From a checkpoint of a small transformer trained on Wikipedia: rotary positions.
Each number is 500 + 50 x the weight over the matrix's rms, rounded and kept within 0 to 999. Layers, rows and columns count from 0. Numbers have three digits each.

# layer 7 MLP up, 2048x256, rms 0.0733, rows 228-238, columns 0-127
517470515538458423502456475537554519547459508450560481449433475526509355599484477489536450536547502552526479486491495494494656551389534515508419481406531395471494526465555532483481465548470455533477394516423409446635497444434477541513468554476497477550529493421548567449540536437489567529443570430533506554568538616581465491541503538622532453492475499519497524479585464447486366452620
494529518518482567459476473491487520638448374424502464504572453550379495582583558490417426554493588496485427470415636460610485481447632531404558550418503504550532472460458509499475593551496474490464444564504443599587551559604600539482405476398530530492480496578532515463486567461519434511541502521482398498559515445604445491489568573456472449423502439444532476573465621438486537527372
533598557546477494476480545480472522579419599549554487627415462431392531582366500484535454592495490438506511451489412514513492547377563497486543563481471423490498412400555434511482442515538475487491450523467510609508522508481471389384512496486423474523449469464575495515535462504485472492521511421505470576568596490528497444502486544572505479549521430510582610541517535516511497500472
544503494369577484544523514593515545573527489578464478488437477357512564479390471455538441507510460457526449513444579492613462488520472482587465564472534515556535442510443480638432473512486469446420539493461464544590625478545616355471544544479466630458492451540586435400451438476524482536496515455514421474554449472489495588576551587533473554463505496497487495424570524460460419463514
509530506505515522509413522472457539520532478442546464514554439401503546507589608544445472535411483507364529537365496497494489521560501607451542497460492528652518436465524570548483517475454497503534501545453431489526488453459518580452522489490481565521427514483468494479500585622459574501483513531536374534557456496395440581514532603604537501480500456550540464451527448480441475477532
530541509478484530531468477456494487550494523419538416488516509529595544471463510519546499508438518510445472519403503477575499443454522552455540531485569461457486485474509530482523550536462602542434464596490424486515652523444408448476513434553504504539433484561536535514505520481488548426472544587424480439538467466481508463472498482544515564401471439532490464529488493489551498562528
599537565375430562498505471490465525569495513465503405577445441479504452489507461447379472557596552475554512432517495488497504559442520515516449476489479547528478479522469485548452466517481433472515510487590503513430453574531584461467504577516484515623504512555556513560531354530539496465513521540501455440441569569460536516524518525549461478352536560501531662470519529493409570494475
507410484517431598543545435481539541479457520548550422431560364516601389441535536486494540475562555559513467625513571491498458561498462497500511425458500475379393487452464515493419405479506521454504543476442475536497557464513475519542504538456492473478444554413483506489449411543443485459544560529633535463455489575522496443506556545543478443485538521440476473570480443448491531550461
509465530599468560596511572502594521497444431468523475507485481397505374481427544508476545470455536486561610507457505512480395563452513553459510506523497464526481510498469480449484545638467555581433503531485490468466545469514489529395494538489356488494458466569495520548570438593374515601492588472544437652533547493500550476480474475546453414527513386502518474489534567524497470463511
517472543500498462498479608474506468465551497570571355511476451500452503496518497460482488450475500494465547526452512537505579517516500577498510483518578497486517514397440505618479557506499482544467555470527473538492543473472435481551406547506466508493406457427447565565368497475459473511489524506504485557497526445558486512540511520472491555484531467508514637531569581447641484524566
531464529401464467485512475435546566497613447501596533472609455529532443531426457532472349438473443427587551446512479509603565527525498483507541526446498441604486476480504525593500472526541496530479457550513539504552536530470476506513472460530460590440500544502488563495508399614567497461459629466440475465489544488576440600533491512478486338496462570526476483515567531514567445435496
# layer 7 MLP down (transposed), 2048x256, rms 0.0677, rows 228-238, columns 0-127
487525587546491448475499454493472516551553490538484483497481459508525640482497515527488451515525569582459466479492571570523554488524445391522479476470591418434482583595587533524614530440437537542428579506542551581544497454569424443425473520528475456622452511399433522474450498510529560552458497453475446416494448463391558476460437561500502522513421513460448397536511491491535499524537
539568461513538463530519446483451533514534434510446497524412603438550537536560510500516454537537522468439455526519430567441626398537454544450494432635588450507490510701520531456446576541536495504422566488459545475539412496564520589549564441536493522586542517526481483516387444486504392499524444535557506542556552480496539570519543436533561463418599533557397559466514480466527478435518
523499430477561556469529523498474558486605516407422520449583430436530530566514435530510622485502571520515444551490416473522468489503573589575509516444528470563420492570539607515575455483482441516501553500536444522491417536548422427487506505445535521412511409569346497477549560427561501458404567536476496555448413476475612469535404466571545559509515534559534426473468522392497440539547
530512522502481514586474468488474497556424520515378513512477520597464483554505542515489422614502575500461442497530532571437462548585540474522555538468536482592521496506565498348489462463516538550473528490634452502402572583420454426470572519518547530611484527508576513520475501558513492622496382472615436504547443566551547550531500493585497494536513403539466555461526630525510538435403
443539428545631410498496529478554418489467475437473513497438560541453393537449517447562460562556497381544516436640527468492588467483510504531503478508482512510497496468438494444514518558473449519491488532527530558589513480541502477542575582445469516454577513433511513420582411482499439481515508517459545562487426525458470461498524530539518555479506473441506500468566466493545537467475
434422557559524543461417469449556456579376421536440595576496412551477455503510499568541547420485465483564456525657475541530535474404455549514513476516564545568547476500534478489511530569487558386501511439566467578580383496462422536487581485479424448509518555572515541450531539537449411515477519469528589464446576558405479569530542405441456523505498562537478509539467504489455490544522
484531460560521465519472514505481500483507442448443580591584589410494501487530494499519491588408509516423529539511518550455500588464508448435502483576532514456523621509530496522517389431582556537453451518506481528443547439488488513451507453517491465571422441509468466456472522550470499518569521502520502532406473522536591529399502549533506528556407477578584553354534510546422613578461
497500542507569401586532444461523430537494548469453527564420627528484562493445534502473463504494529395468544486471459522478505528422495470460511447429542553495563412474561538495431415415544545573535469592448465483445459520476568449406514491614527499379532461571523597535523479539481585473640497614512554503503483489485422460536505519521460501497472517520546510472558459544459586461411
365698370469695417480530398529561493473519393528563434562445505422540514577476541453485502495481533503549506464437474514427448466504533515509426518599554492493444416480497437550504518534479600513443516460515454521475515481481500510466479411522529476481554495479483600465451469557538506545536468478453572544600487503540483445493509528601441542420625559529442428540462479487533545459445
477495468443556363420445441474544451492613479510504472518436474641468448414530445539490659467525543539511450510544415499473564567483508462450546462493615504483555502495519477495415483582441430491469496487551522399517565530516562496515505455594498486470543508544464512539471454477552480580491413480469498448482503441512553525521572473472418489544550514521477623534571508522474522442505
433479388426527511505530569485532376629481503403484549443579471521483520544537435560524505516456483513420543443441506588514546594455447459581538611465545440457479557512462564437573577557503537492528554466456481404440524480472541596518405608528559481395614527507568476466500530471486409503526501471518488498546482465531450495508480538528457612413467547416504415448521437490594504543583